python train.py --num_hidden_layers=13 --hidden_size=64 --num_attention_heads=1 --num_key_value_heads=1 --head_dim=64 --intermediate_size=192 --vocab_size=8192 --hidden_act="swiglu" --norm="rmsnorm" --norm_place="pre" --norm_eps=1e-06 --positions="rope" --rope_theta=10000.0 --rope_fraction=1.0 --qk_norm=false --attn_scale=0.125 --bias="none" --tie_word_embeddings=true --parallel_block=false --init="uniform" --init_std_qkv=0.0419 --init_std_o=0.0 --init_std_up=0.0419 --init_std_down=0.0 --optimizer="muon" --learning_rate=0.00962 --lr_mult_o=4.0 --lr_mult_down=1.5 --beta1=0.95 --lr_head=0.0118 --warmup_steps=200 --schedule="wsd" --decay_fraction=0.262 --decay_shape="sqrt" --final_lr_fraction=0.05 --batch_tokens=32768 --max_seq_len=512 --doc_mask=true --z_loss=1e-05 --train_tokens=108200000 --max_steps=3303 --dataset="wikipedia_en"
Each number is 50 + 15 x the weight over its row's rms, rounded and kept within 0 to 99. Layers, rows and columns count from 0. The size before them is the row's rms in percent of the matrix's.

# up: layer 7 MLP up, 192x64, rms 0.295, rows 119-153, columns 0-63
# down: layer 7 MLP down (transposed), 192x64, rms 0.247, rows 119-153, columns 0-63
# gate: layer 7 MLP gate, 192x64, rms 0.314, rows 120-154, columns 0-63
up119 112:64 59 48 63 26 33 50 66 42 33 25 42 65 73 38 83 51 52 38 51 47 64 64 53 52 60 43 64 49 50 58 60 42 72 25 47 50 41 46 30 59 26 41 54 48 27 56 35 47 49 25 26 51 44 10 37 53 52 70 75 70 39 66 26
down119 106:41 43 55 31 49 46 33 54 52 93 50 73 52 55 54 33 61 28 65 55 49 37 49 58 24 70 26 17 60 61 57 51 38 29 43 87 50 67 46 37 69 62 79 55 69 43 65 46 62 64 47 46 53 46 48 77 70 43 44 40 60 34 56 59
gate120 084:61 61 22 22 47 74 45 23 44 64 61 56 12 53 45 60 54 32 53 57 26 42 54 41 35 62 48 54 43 48 55 48 61 60 77 42 44 55 68 57 38 15 35 45 37 38 68 39 39 45 82 35 55 84 55 30 52 32 47 35 44 53 62 44
up120 080:34 65 35 41 25 65 55 50 63 33 01 34 39 70 42 58 40 28 55 54 46 40 60 65 58 69 49 37 54 33 74 69 64 44 37 49 62 52 50 28 58 59 49 90 65 63 20 51 52 39 60 62 57 45 67 48 47 59 57 50 69 24 43 58
down120 088:60 29 34 46 67 67 64 56 50 81 59 58 64 72 35 61 58 58 39 74 48 66 45 31 65 34 53 65 35 27 54 26 67 67 59 33 32 31 62 41 50 61 32 54 32 60 58 33 51 40 75 41 47 55 56 25 18 65 55 47 33 63 79 49
gate121 044:48 30 43 28 47 54 47 14 48 65 42 47 44 50 57 32 49 33 45 37 66 12 06 71 35 69 46 38 69 32 48 36 53 49 14 47 50 34 48 44 60 37 36 52 39 61 48 62 65 40 63 29 41 52 40 46 59 73 36 42 38 69 51 35
up121 044:36 40 58 50 67 13 45 48 18 67 66 72 55 53 38 69 44 58 60 29 41 63 70 41 42 57 60 47 33 37 55 33 44 28 65 43 33 21 46 55 48 57 77 76 58 53 51 61 32 53 41 50 55 10 78 61 41 55 74 41 40 47 40 50
down121 047:28 45 55 55 26 38 53 63 63 45 43 47 38 50 58 47 49 21 28 66 51 17 35 78 26 63 59 47 28 65 68 64 59 32 27 34 66 31 59 73 49 27 63 42 46 23 48 40 66 57 58 36 37 44 45 40 66 63 50 53 37 20 38 59
gate122 124:68 33 54 30 45 60 77 64 37 63 39 67 57 36 40 56 67 50 38 55 29 28 26 71 35 60 48 62 29 70 42 46 78 37 49 58 73 57 63 33 31 65 34 52 52 47 51 07 71 31 57 44 62 46 46 38 62 62 50 54 59 19 45 53
up122 127:80 31 58 81 61 71 58 36 48 43 66 30 39 78 58 45 42 67 44 53 09 45 65 43 44 39 36 48 48 55 62 63 53 74 37 64 49 27 22 66 73 69 58 57 63 48 40 50 50 58 47 38 59 66 72 41 42 45 69 42 34 65 27 47
down122 121:48 51 73 67 53 64 35 60 61 36 45 56 30 58 56 57 67 50 48 37 21 30 49 75 74 13 42 39 62 39 43 52 46 45 68 21 53 44 28 79 58 65 82 71 71 51 44 44 45 61 69 24 42 49 36 46 54 45 61 60 54 42 36 73
gate123 101:36 46 26 49 67 55 46 55 37 74 41 46 50 51 38 69 71 26 46 57 55 60 14 29 31 41 64 44 22 45 46 30 70 55 72 42 50 40 54 36 42 47 53 36 64 40 36 70 33 96 58 46 45 61 38 61 71 21 54 55 52 50 45 70
up123 106:28 65 71 72 62 40 65 40 34 37 37 65 47 57 37 55 60 61 38 62 57 53 27 43 23 34 52 49 19 31 35 50 61 55 44 29 72 50 62 33 51 52 53 48 31 52 72 73 74 44 63 69 74 71 60 70 22 26 42 55 40 35 45 43
down123 103:41 62 71 41 43 40 59 62 38 66 44 59 71 63 51 30 53 33 45 50 36 58 49 65 69 61 48 51 49 59 51 60 69 62 72 44 32 66 69 63 60 55 94 48 59 70 55 48 69 55 35 39 64 39 22 70 90 20 71 62 57 55 63 43
gate124 101:51 43 22 32 54 51 63 49 65 55 38 56 42 52 62 50 24 53 26 41 68 31 43 24 54 38 41 43 49 46 36 41 41 50 46 26 44 46 75 49 44 46 73 25 58 60 64 33 33 73 68 29 37 82 61 68 44 26 32 35 46 75 29 68
up124 098:55 40 13 81 60 65 81 61 56 65 49 58 36 82 51 37 44 22 33 63 36 66 61 20 57 41 56 56 30 47 61 49 57 53 58 57 55 49 43 70 36 68 24 37 65 42 51 44 35 45 25 40 43 55 38 63 30 30 65 42 42 72 53 56
down124 094:47 79 50 34 48 41 79 26 43 44 33 41 58 26 42 50 70 65 62 44 31 40 53 68 54 74 52 54 61 51 52 49 70 41 41 61 76 43 34 40 70 56 50 66 25 25 57 61 24 48 34 38 41 40 33 53 52 86 29 51 43 51 71 27
gate125 091:25 43 36 47 11 68 57 46 57 44 45 69 37 46 72 46 67 62 35 53 65 62 74 70 40 43 68 47 67 62 21 28 57 49 37 44 44 37 38 44 42 61 66 31 56 38 39 58 18 37 32 47 54 51 31 43 56 17 53 59 31 43 45 23
up125 091:58 59 55 50 32 69 20 27 22 75 54 47 19 27 72 58 55 40 52 42 31 56 40 32 33 47 73 56 65 50 53 17 50 62 71 56 24 40 53 52 57 57 38 36 37 60 39 67 51 56 54 66 49 42 47 44 40 88 43 55 28 58 35 46
down125 095:26 37 44 33 59 41 73 58 71 51 46 76 55 51 55 37 55 73 52 23 52 58 41 59 71 52 56 69 50 16 47 71 45 51 47 27 52 59 47 50 36 54 48 74 58 68 56 12 35 34 60 46 58 62 76 60 27 19 53 42 54 52 27 61
gate126 101:22 52 68 58 47 47 55 24 42 30 38 62 51 49 62 61 71 73 62 51 25 40 52 34 39 47 36 48 42 39 48 51 35 57 50 53 50 20 62 41 71 65 43 59 19 41 87 36 13 31 47 69 72 61 70 51 36 53 40 57 65 40 37 39
up126 094:78 43 61 46 69 28 66 72 49 48 40 63 70 42 48 56 50 47 17 50 70 65 53 58 63 53 44 68 24 59 38 48 61 28 50 49 74 59 64 08 21 45 56 42 47 48 46 84 57 12 56 49 47 51 57 49 66 41 57 34 59 60 44 37
down126 104:63 53 51 61 54 51 28 43 40 66 23 80 24 52 44 75 44 68 58 67 39 44 48 65 54 46 43 47 60 57 37 63 45 86 41 41 39 62 41 32 80 63 42 60 30 65 51 38 77 48 50 39 67 58 54 68 42 23 41 72 59 62 17 40
gate127 108:34 40 65 77 81 50 35 51 50 51 52 74 64 47 52 35 62 60 71 46 45 94 62 37 70 56 47 63 27 66 64 62 63 77 50 18 41 64 67 67 31 74 63 50 44 46 42 36 46 62 41 50 48 48 57 31 62 37 54 32 28 39 47 48
up127 100:71 36 51 25 23 69 67 23 41 48 29 35 60 44 43 71 48 56 46 55 60 42 41 51 58 39 78 65 58 63 61 61 47 64 51 59 24 66 69 29 58 68 52 44 27 43 86 62 68 79 63 47 84 38 45 50 57 49 66 47 61 47 57 59
down127 097:25 69 53 63 73 63 52 68 59 53 62 64 80 31 58 37 36 56 61 23 42 58 48 33 37 66 57 50 72 63 35 46 56 58 43 44 46 70 59 64 34 31 55 64 62 48 43 59 55 21 22 60 59 57 46 95 45 51 34 36 23 54 52 34
gate128 080:65 60 37 38 61 30 45 26 38 47 38 25 47 40 55 44 50 50 33 29 49 74 43 43 70 41 35 43 63 49 56 21 41 54 56 43 69 49 34 65 68 49 36 55 56 44 35 23 67 24 82 51 37 41 76 70 37 85 67 60 55 51 30 32
up128 101:54 40 58 62 57 65 56 89 61 44 70 67 72 36 57 40 45 41 64 89 75 09 69 50 30 51 52 44 47 37 17 73 64 27 51 56 41 60 49 40 50 34 64 49 45 68 49 65 53 71 47 46 49 44 32 48 46 32 33 46 52 61 36 44
down128 087:67 50 48 85 53 57 42 38 45 42 19 36 40 32 37 56 42 45 38 41 31 94 69 66 68 53 49 77 67 36 65 30 62 54 55 37 62 32 24 70 48 66 30 54 61 55 72 41 39 34 35 57 52 51 44 57 24 70 50 39 39 55 55 51
gate129 124:70 22 30 59 35 83 57 53 41 26 30 55 45 41 67 57 29 30 62 54 55 30 63 56 45 44 42 41 30 59 37 67 49 72 76 71 65 25 41 76 55 55 44 64 27 70 72 49 53 54 59 54 46 32 39 47 49 36 67 34 41 34 63 31
up129 119:46 35 37 57 33 47 39 33 50 49 42 25 45 66 51 84 45 49 60 40 68 00 54 46 31 55 55 61 67 57 79 33 42 58 35 41 60 54 52 85 50 51 39 39 59 46 67 43 25 53 62 70 56 44 62 56 36 42 33 32 56 62 45 26
down129 113:66 34 36 40 37 42 21 24 41 48 33 81 43 35 46 82 41 69 55 50 63 33 59 76 24 56 39 69 47 40 51 60 39 81 81 29 56 70 48 69 56 48 28 41 49 47 48 68 41 53 47 66 38 29 52 50 53 32 35 49 44 56 43 37
gate130 057:41 42 33 42 62 38 43 50 78 78 87 69 59 47 30 44 49 48 50 50 59 76 34 57 43 93 51 58 49 55 28 66 43 52 45 63 76 26 61 33 59 57 49 55 80 48 45 49 50 50 43 22 51 76 70 42 44 59 69 49 56 44 32 39
up130 059:41 22 60 59 57 54 81 46 66 55 28 25 52 44 50 78 62 37 39 42 24 61 59 25 28 45 57 36 62 38 71 32 44 66 46 50 41 83 58 66 32 33 53 60 40 63 74 61 63 53 67 54 44 33 31 63 53 35 64 29 54 72 58 57
down130 065:49 42 39 36 69 70 83 62 20 42 40 39 57 31 48 43 57 27 75 56 31 47 45 55 62 74 44 72 44 33 39 39 38 34 51 37 37 45 63 48 41 44 65 64 72 65 39 42 55 51 58 67 80 21 34 72 83 45 43 41 41 57 62 62
gate131 088:72 60 61 70 33 46 46 47 57 56 53 48 43 74 63 45 32 64 39 55 20 57 35 40 80 51 53 55 51 43 49 33 64 71 58 47 99 39 42 62 54 41 47 41 85 38 49 23 46 48 47 54 65 45 37 27 74 51 59 63 45 58 45 23
up131 088:55 68 56 62 62 39 77 46 67 33 25 69 44 67 47 63 59 66 24 33 69 31 63 39 49 59 55 20 29 34 52 21 33 65 48 29 38 60 49 40 60 36 37 45 44 67 63 31 61 42 38 50 67 36 14 38 32 47 49 71 47 57 56 32
down131 097:34 68 51 45 56 81 61 67 40 43 21 40 66 38 48 46 73 53 51 56 71 51 81 64 36 43 51 56 27 65 37 69 40 53 36 55 40 60 49 38 41 68 74 56 62 53 63 50 44 66 87 47 29 59 56 53 73 55 13 50 29 30 51 54
gate132 111:32 53 56 52 45 70 23 70 48 69 51 33 56 37 31 45 74 74 51 50 52 49 48 50 81 26 59 48 78 49 37 41 75 53 31 63 55 22 59 60 45 53 60 33 42 49 67 33 63 64 47 47 71 50 28 65 55 82 65 46 21 29 48 60
up132 108:53 59 75 59 38 41 40 59 52 31 56 35 36 51 67 82 43 66 32 61 58 56 31 61 50 34 48 82 40 30 74 50 55 62 56 65 23 22 39 52 48 60 13 41 26 47 32 67 60 60 74 78 57 44 45 49 50 40 54 53 67 50 71 48
down132 109:60 66 67 54 51 38 46 45 56 16 43 52 66 37 72 82 30 48 57 48 34 25 63 69 53 67 35 51 44 65 77 26 43 36 57 09 52 63 41 52 56 60 65 47 54 44 62 68 42 63 57 53 41 38 64 31 56 52 23 52 57 35 37 83
gate133 095:61 62 56 37 54 33 56 66 43 62 50 54 32 36 67 81 38 37 42 30 85 55 65 70 72 39 58 19 56 53 48 52 58 60 51 81 75 48 33 23 57 51 72 56 56 44 69 53 40 49 59 65 62 51 57 44 66 45 37 56 43 90 36 37
up133 102:35 37 42 50 55 27 68 58 62 26 29 37 28 53 35 62 36 67 52 49 57 52 66 61 50 84 67 45 31 36 61 22 63 32 33 56 59 47 61 59 54 55 40 45 68 58 44 25 75 67 47 32 23 64 38 60 54 59 59 73 23 31 63 34
down133 103:53 41 45 48 37 40 46 56 32 85 67 69 44 29 47 77 33 47 27 60 46 44 60 59 62 40 50 42 63 60 65 41 53 39 42 57 59 42 25 58 50 45 73 48 73 29 51 43 57 39 34 55 33 48 39 94 85 46 27 43 77 47 70 54
gate134 095:40 33 27 52 38 52 43 53 69 39 58 29 62 54 31 53 74 43 21 35 55 10 66 51 32 62 35 67 49 59 44 62 31 58 41 31 44 29 66 66 62 52 47 49 46 59 57 60 34 55 34 40 35 51 44 32 42 26 45 39 07 51 25 37
up134 099:73 31 54 37 43 61 38 46 24 44 39 61 40 39 73 46 49 60 50 75 49 62 33 62 58 54 63 58 42 70 47 38 49 46 55 55 99 42 43 57 68 43 32 55 73 54 44 50 31 92 57 49 34 58 57 47 54 70 46 27 73 56 70 47
down134 093:29 52 49 65 35 52 56 57 80 38 64 56 66 68 29 67 62 48 66 28 34 68 60 62 71 43 34 35 45 41 70 38 48 32 61 33 22 49 53 45 33 70 20 22 38 51 68 52 27 41 23 33 58 66 50 57 47 36 53 52 22 47 51 46
gate135 115:37 24 45 50 60 49 46 56 35 65 37 51 73 54 62 38 65 50 34 14 44 69 64 52 66 32 57 78 67 28 31 39 44 44 68 36 37 42 29 68 40 47 60 65 70 35 82 61 67 54 35 76 53 51 58 50 86 66 44 39 37 55 51 49
up135 115:26 61 44 47 65 33 51 26 49 37 55 58 17 81 63 58 66 45 57 49 56 45 54 47 39 68 34 35 38 38 66 49 44 46 41 40 69 30 67 46 54 30 34 62 71 71 49 73 60 56 48 55 14 51 72 49 40 55 94 59 70 46 48 47
down135 114:26 47 42 30 45 42 40 63 19 71 61 53 37 46 49 66 33 28 26 31 31 45 27 62 34 65 21 39 42 50 49 47 31 32 44 38 57 71 42 71 34 30 70 72 58 45 71 51 56 52 43 40 58 42 35 73 69 58 58 31 59 33 61 68
gate136 079:53 49 48 54 62 47 50 58 39 32 34 59 53 78 47 49 13 40 49 83 70 51 37 62 45 55 47 71 48 61 74 45 67 51 73 50 50 61 62 57 31 54 42 43 36 99 64 52 45 68 49 26 38 43 58 62 90 41 29 38 49 44 47 59
up136 087:48 59 52 83 64 27 45 57 33 55 32 54 66 57 65 55 66 66 21 66 49 55 37 44 71 36 37 44 74 53 54 49 35 66 16 36 56 51 52 27 46 57 29 79 58 56 47 44 47 66 36 21 42 55 73 56 54 51 65 75 34 56 47 21
down136 085:83 49 43 51 29 69 63 48 31 46 42 11 69 65 41 35 55 37 23 63 50 61 57 52 43 56 70 30 58 51 48 57 33 66 59 32 68 43 31 76 51 25 58 45 33 50 56 59 35 72 37 35 34 41 61 48 70 55 67 35 19 42 63 55
gate137 096:32 35 29 64 53 58 69 56 57 71 44 26 41 60 16 44 21 36 43 41 61 28 57 49 69 29 41 17 45 59 53 45 42 68 44 65 59 67 59 51 38 45 50 59 44 46 55 51 38 86 39 61 74 48 51 45 29 81 64 58 50 67 40 26
up137 095:76 43 44 51 49 73 26 59 49 40 52 67 13 68 58 46 30 65 49 48 33 49 26 42 42 35 39 44 42 51 38 41 62 40 70 45 69 64 71 63 60 55 54 51 77 68 62 54 51 64 44 33 30 44 75 78 55 48 29 32 45 65 50 87
down137 088:39 33 39 37 59 35 59 62 63 67 42 34 37 61 50 53 61 25 59 56 27 54 18 40 27 55 49 46 40 32 41 59 39 47 24 65 36 42 66 18 45 69 22 63 45 46 36 63 41 39 50 75 58 53 28 52 26 52 55 62 68 84 66 33
gate138 066:55 43 65 34 44 51 34 46 41 61 59 57 26 40 24 23 47 27 52 45 36 66 50 69 51 98 58 47 23 57 48 36 23 55 40 75 51 29 42 37 41 89 43 34 37 41 69 35 56 44 54 48 49 48 56 48 78 56 47 32 52 57 50 36
up138 062:54 53 31 64 59 44 31 52 51 38 63 53 54 42 78 64 72 87 54 51 86 44 45 51 61 15 32 47 66 58 46 59 73 47 43 22 69 52 48 57 72 07 62 61 60 46 31 50 54 45 60 30 46 54 55 43 37 61 36 61 29 42 49 50
down138 070:42 29 43 21 43 32 67 53 50 72 49 51 44 50 53 73 57 73 44 22 62 34 57 66 41 58 48 58 26 40 45 51 62 81 46 56 62 41 70 34 52 86 33 62 30 44 52 50 46 71 27 57 63 64 43 52 38 89 53 62 29 59 55 33
gate139 103:50 65 41 45 45 26 41 47 68 78 52 38 99 42 55 47 50 89 44 48 43 53 56 38 43 44 42 71 50 58 71 56 50 62 22 53 45 25 38 53 61 44 51 73 68 81 58 46 62 55 59 63 68 53 46 51 36 56 64 47 52 69 30 53
up139 095:50 43 27 47 69 44 77 44 25 33 52 41 46 50 45 41 78 34 24 54 32 64 51 76 37 53 70 52 59 46 47 56 69 37 55 33 66 44 55 51 41 43 25 46 45 63 58 57 23 31 22 54 29 58 68 51 77 35 57 47 36 30 82 31
down139 103:45 62 83 48 51 52 35 65 59 70 56 33 49 48 46 74 36 51 64 51 70 64 32 32 54 31 42 49 41 46 60 69 49 45 33 74 62 72 49 47 99 69 50 74 63 55 33 51 43 75 36 50 48 52 71 37 73 50 58 59 59 65 39 47
gate140 096:44 44 41 45 49 44 40 24 67 57 41 62 69 78 34 50 46 54 78 25 26 76 46 55 59 60 38 53 22 25 43 48 51 44 47 45 51 49 16 50 58 40 36 34 55 33 74 70 33 58 74 73 64 65 38 43 74 46 59 43 39 26 56 64
up140 088:51 50 63 39 66 63 52 38 45 48 48 68 73 66 79 35 60 60 50 47 46 49 48 45 36 78 36 52 28 42 82 64 64 21 46 14 58 58 45 39 30 48 60 27 55 48 68 42 26 60 46 77 72 62 52 33 51 38 66 42 36 48 75 32
down140 094:52 48 34 51 59 27 26 55 43 32 60 76 25 49 44 38 56 49 32 72 65 65 31 53 73 41 51 59 68 35 48 47 46 50 49 72 31 42 84 43 41 58 56 65 24 68 20 57 54 48 55 52 12 22 49 39 42 48 67 49 58 78 48 55
gate141 086:44 56 63 39 43 58 21 68 57 35 41 39 45 56 61 71 29 41 49 28 45 46 65 56 73 26 59 60 58 54 76 46 74 68 43 37 86 06 56 52 39 58 71 53 55 68 63 70 49 28 65 64 59 48 39 59 32 46 44 53 54 23 47 57
up141 081:33 38 46 39 64 77 38 69 42 80 56 82 37 50 49 47 41 50 38 57 60 24 72 62 42 28 63 22 65 48 72 84 41 57 31 34 52 43 29 41 41 52 40 57 36 83 55 78 38 39 43 46 35 37 50 65 62 44 51 56 60 39 47 35
down141 079:51 66 56 64 38 53 38 28 40 49 35 28 53 47 17 53 31 67 33 56 63 69 46 91 50 63 52 44 45 40 42 27 51 77 99 52 49 52 53 70 54 55 33 66 62 48 45 53 66 37 25 58 40 49 52 56 23 38 39 43 40 43 65 38
gate142 035:58 56 78 55 53 33 65 55 46 65 63 51 55 40 32 24 57 49 61 72 17 61 89 56 47 62 44 73 31 49 81 51 46 47 67 61 51 43 67 60 62 00 59 40 41 46 47 40 60 38 49 31 52 47 58 54 58 67 76 51 43 63 52 40
up142 035:56 86 50 21 49 46 50 49 44 57 61 35 68 62 29 30 77 59 37 58 42 85 56 47 44 35 61 48 36 45 67 50 32 40 51 58 53 58 71 98 60 51 41 37 33 65 31 31 62 39 52 49 37 72 51 27 51 57 69 37 54 52 38 54
down142 040:55 49 39 45 56 64 23 40 39 30 39 50 54 39 44 32 53 56 45 46 53 81 47 71 35 40 68 17 50 61 37 60 27 27 71 34 34 76 40 72 62 72 47 51 43 46 49 75 50 72 41 18 36 69 39 57 59 29 49 50 62 26 36 45
gate143 076:64 61 44 45 36 53 32 56 39 75 56 45 57 46 78 65 69 90 33 57 60 51 50 65 50 19 30 48 65 75 42 31 46 55 48 51 57 53 65 34 54 69 57 73 50 52 47 65 67 60 17 43 23 47 43 18 60 70 42 30 48 44 49 66
up143 089:73 24 45 36 41 60 30 65 36 76 46 39 39 48 78 77 81 64 23 56 48 45 38 66 68 42 55 46 51 46 52 90 53 49 20 50 36 41 54 43 47 29 19 49 57 44 34 40 57 66 42 46 41 48 49 41 71 63 62 33 67 44 58 54
down143 096:70 65 18 17 54 58 33 43 49 61 39 50 45 35 51 42 63 46 33 63 56 54 41 63 45 51 61 61 47 54 45 51 45 75 66 55 44 41 57 35 47 45 44 54 17 54 75 29 55 54 56 29 66 71 66 30 87 42 63 39 07 39 53 34
gate144 098:48 51 73 66 57 59 15 52 58 44 48 52 60 66 39 56 46 45 49 19 42 55 66 28 59 50 57 72 41 90 39 50 26 91 43 46 51 44 63 66 27 72 77 39 51 40 54 46 42 52 50 48 73 44 19 60 58 33 46 43 49 51 64 71
up144 100:66 44 43 73 40 68 62 28 68 33 60 38 26 36 57 64 58 56 24 49 39 55 90 51 50 42 44 56 61 51 58 45 46 70 71 56 49 19 71 27 49 65 35 68 52 61 23 54 40 32 43 74 68 58 38 66 30 43 54 48 74 32 53 39
down144 090:42 56 54 15 54 11 70 59 42 56 51 28 52 50 66 43 46 64 46 66 73 39 09 44 34 45 58 27 69 47 53 81 45 62 44 59 49 58 43 34 62 36 52 47 52 53 63 69 60 43 52 30 48 36 38 59 58 30 33 60 24 62 19 57
gate145 091:57 44 60 61 59 64 69 79 35 39 36 40 67 48 53 63 30 56 57 29 69 52 46 22 43 33 17 57 39 63 52 53 57 39 55 70 51 37 50 47 64 53 32 75 26 56 17 52 47 51 28 72 65 75 54 61 50 70 37 64 54 48 24 25
up145 096:54 57 66 66 46 46 38 35 43 25 60 83 22 66 49 27 52 55 36 42 42 64 54 63 84 48 52 36 51 56 55 62 47 79 45 56 63 38 33 70 33 62 54 29 42 51 23 58 68 43 58 43 44 49 00 56 57 48 35 45 47 47 60 68
down145 085:55 28 30 30 52 33 52 58 75 61 72 22 43 31 64 39 52 35 74 47 49 40 38 46 44 66 84 60 82 30 42 74 80 57 43 49 47 61 37 47 41 41 67 50 74 60 49 80 62 47 56 46 43 77 31 53 46 60 46 69 44 51 47 46
gate146 091:49 74 53 52 47 55 18 58 41 53 10 51 50 59 73 41 70 46 65 63 08 78 64 68 47 57 39 29 62 40 62 55 62 35 48 50 35 50 45 82 58 62 49 34 49 43 75 44 53 64 59 54 63 58 69 47 48 40 58 17 43 47 58 67
up146 081:50 38 16 64 61 43 59 28 80 42 65 54 55 75 45 69 38 60 29 57 50 57 64 46 53 73 22 45 70 55 68 32 55 62 57 71 45 35 42 48 71 68 64 73 61 29 75 42 56 84 53 46 60 46 37 67 27 46 60 52 57 59 35 60
down146 088:45 53 34 53 35 70 48 39 59 44 40 32 50 44 41 48 43 18 69 52 35 64 68 58 41 31 56 56 56 42 51 69 41 42 45 61 49 55 34 81 39 29 47 46 59 38 64 24 58 94 18 64 85 58 76 53 33 67 46 43 44 38 56 38
gate147 107:52 40 50 52 54 35 29 32 34 37 25 41 27 51 49 34 62 56 42 56 59 48 37 87 78 59 54 51 34 52 26 62 59 74 46 44 39 71 37 20 57 46 63 50 31 53 46 41 88 77 80 47 49 55 63 62 59 53 63 46 59 38 31 34
up147 103:59 48 57 50 26 51 44 57 33 61 50 49 03 36 41 44 50 60 45 60 42 42 30 39 22 68 47 60 55 44 38 65 50 46 43 46 44 39 99 38 53 34 39 48 52 45 55 60 74 39 45 43 82 50 58 68 25 62 24 32 44 27 61 52
down147 112:49 43 36 47 63 43 55 69 57 56 63 25 38 56 48 47 33 72 72 36 65 63 74 54 47 39 76 36 76 63 39 45 59 68 59 49 41 29 49 78 63 55 48 53 39 62 51 52 42 53 81 59 81 47 68 19 65 53 53 25 11 44 46 57
gate148 129:37 42 53 41 43 82 41 81 33 55 35 51 53 46 66 56 53 67 40 61 23 62 53 73 33 65 47 44 30 76 39 67 45 86 57 54 71 54 36 53 42 88 27 37 52 43 56 31 45 78 55 30 56 61 39 68 48 59 39 38 56 44 40 53
up148 123:27 68 40 46 47 49 36 55 55 38 61 94 63 76 64 27 26 36 52 49 44 55 46 46 31 61 07 53 37 46 60 56 51 47 53 44 50 40 52 55 58 62 26 48 44 76 39 53 25 54 43 64 23 26 68 27 55 69 53 50 69 47 50 64
down148 119:41 42 59 72 43 70 43 52 85 53 67 72 37 69 55 41 67 40 73 22 79 48 54 51 67 60 61 51 37 37 48 60 53 67 63 41 43 35 47 65 63 45 31 70 72 54 54 49 47 39 85 44 67 56 26 22 51 28 66 62 47 45 72 59
gate149 106:49 63 52 49 52 13 59 74 56 43 12 47 46 39 49 49 46 53 38 45 54 44 62 56 46 41 68 44 49 55 60 73 60 76 62 56 71 09 23 45 42 20 46 56 36 54 80 66 59 38 64 58 30 64 55 29 58 57 66 46 57 47 76 62
up149 095:54 62 33 67 44 72 55 45 50 25 43 63 65 68 54 46 39 47 39 41 34 84 72 58 57 47 49 61 32 49 62 84 42 91 37 28 45 39 56 36 63 59 38 63 50 49 71 61 52 47 60 66 45 36 66 38 77 37 63 44 46 44 42 89
down149 112:54 48 39 66 65 55 41 61 53 03 31 54 53 39 59 49 64 66 32 34 42 55 34 48 40 42 64 50 47 53 32 71 43 63 66 70 59 71 22 48 50 78 50 73 53 56 69 39 57 47 62 47 21 39 78 30 21 46 37 49 42 28 58 64
gate150 114:53 43 40 30 42 54 45 43 64 41 43 54 56 44 72 45 52 84 56 59 24 33 52 46 07 59 61 64 62 54 52 61 48 52 62 48 44 78 32 64 49 46 63 69 77 27 70 30 45 61 33 30 64 61 54 43 84 47 45 20 48 55 50 77
up150 099:45 44 61 64 36 70 38 74 46 48 68 51 52 59 41 35 47 72 46 58 33 55 61 47 20 74 27 52 57 21 15 61 55 48 45 51 90 48 44 43 47 68 64 44 26 59 52 53 55 42 80 68 44 64 25 47 50 45 69 49 71 40 69 39
down150 113:56 44 56 47 51 45 51 85 49 65 43 28 33 65 35 39 34 66 14 63 33 63 52 38 47 41 65 49 18 26 64 57 43 35 61 56 44 47 40 70 54 44 42 42 56 55 42 75 37 44 50 80 53 59 50 94 74 33 60 45 62 30 50 45
gate151 100:31 49 36 56 50 48 58 44 49 39 40 40 46 64 54 45 33 63 66 43 93 49 33 68 68 66 76 55 49 31 27 51 49 49 53 62 54 63 51 52 47 42 54 72 46 65 51 14 69 71 62 83 31 85 27 69 53 54 46 44 40 28 52 60
up151 097:44 57 46 45 49 91 73 64 54 43 18 51 43 47 63 80 53 46 36 41 54 81 43 18 62 52 63 75 59 52 52 60 49 70 67 44 32 22 42 45 39 50 47 33 66 18 69 43 71 46 48 49 49 71 34 48 48 38 32 41 47 53 32 35
down151 091:55 43 48 44 31 34 44 65 61 79 83 49 36 38 34 64 47 42 45 39 28 37 23 17 16 53 54 73 52 62 43 51 36 45 70 30 44 47 50 26 63 24 42 43 52 41 36 82 48 49 42 30 65 39 65 39 41 32 41 44 58 57 60 40
gate152 117:32 70 35 45 30 42 56 52 42 37 48 67 63 44 75 63 28 72 49 68 48 49 44 35 21 46 63 50 51 42 54 36 56 32 48 37 82 88 33 67 26 34 68 39 35 59 49 51 44 68 37 66 46 65 44 56 52 91 50 39 50 42 52 68
up152 123:49 40 44 30 27 71 26 60 48 54 49 36 42 47 17 52 34 48 60 41 53 34 35 57 66 57 29 74 51 91 44 55 40 75 74 59 25 50 48 38 37 63 40 50 45 32 49 62 38 36 49 46 48 68 89 66 50 41 21 45 37 53 42 59
down152 115:25 36 61 47 75 37 73 50 65 52 63 47 42 39 35 57 49 20 32 48 56 62 47 81 79 36 88 66 42 51 55 57 72 37 53 39 30 45 48 31 49 64 13 58 54 46 44 70 48 30 64 51 66 44 63 26 34 36 42 57 51 54 49 39
gate153 102:72 46 58 61 63 33 46 54 39 30 52 57 57 42 58 49 52 41 69 43 42 54 27 51 56 32 68 76 37 69 85 57 32 59 64 50 74 78 53 71 44 38 48 18 70 48 46 56 23 59 37 23 50 72 72 54 52 49 61 45 37 26 40 71
up153 101:38 44 61 77 75 49 58 43 70 41 43 38 46 41 55 32 38 43 42 34 37 45 54 59 23 49 19 51 38 62 60 57 40 38 56 55 30 67 71 34 75 21 21 47 28 45 70 74 35 66 54 56 76 23 43 41 45 44 42 48 48 53 80 44
down153 100:53 48 34 42 39 51 78 51 71 77 43 61 46 39 55 50 47 47 44 68 42 78 40 19 57 59 66 52 69 21 48 48 51 44 12 56 63 29 61 39 52 67 41 52 44 50 31 44 42 48 22 59 45 65 42 90 64 70 26 60 30 60 51 53
gate154 118:31 56 37 53 41 44 54 70 70 21 46 24 62 45 65 30 58 83 92 47 54 46 61 48 35 31 55 44 45 61 46 20 55 67 45 40 20 37 49 57 37 65 41 73 55 71 46 37 61 51 65 55 68 37 35 56 42 39 69 33 32 57 47 67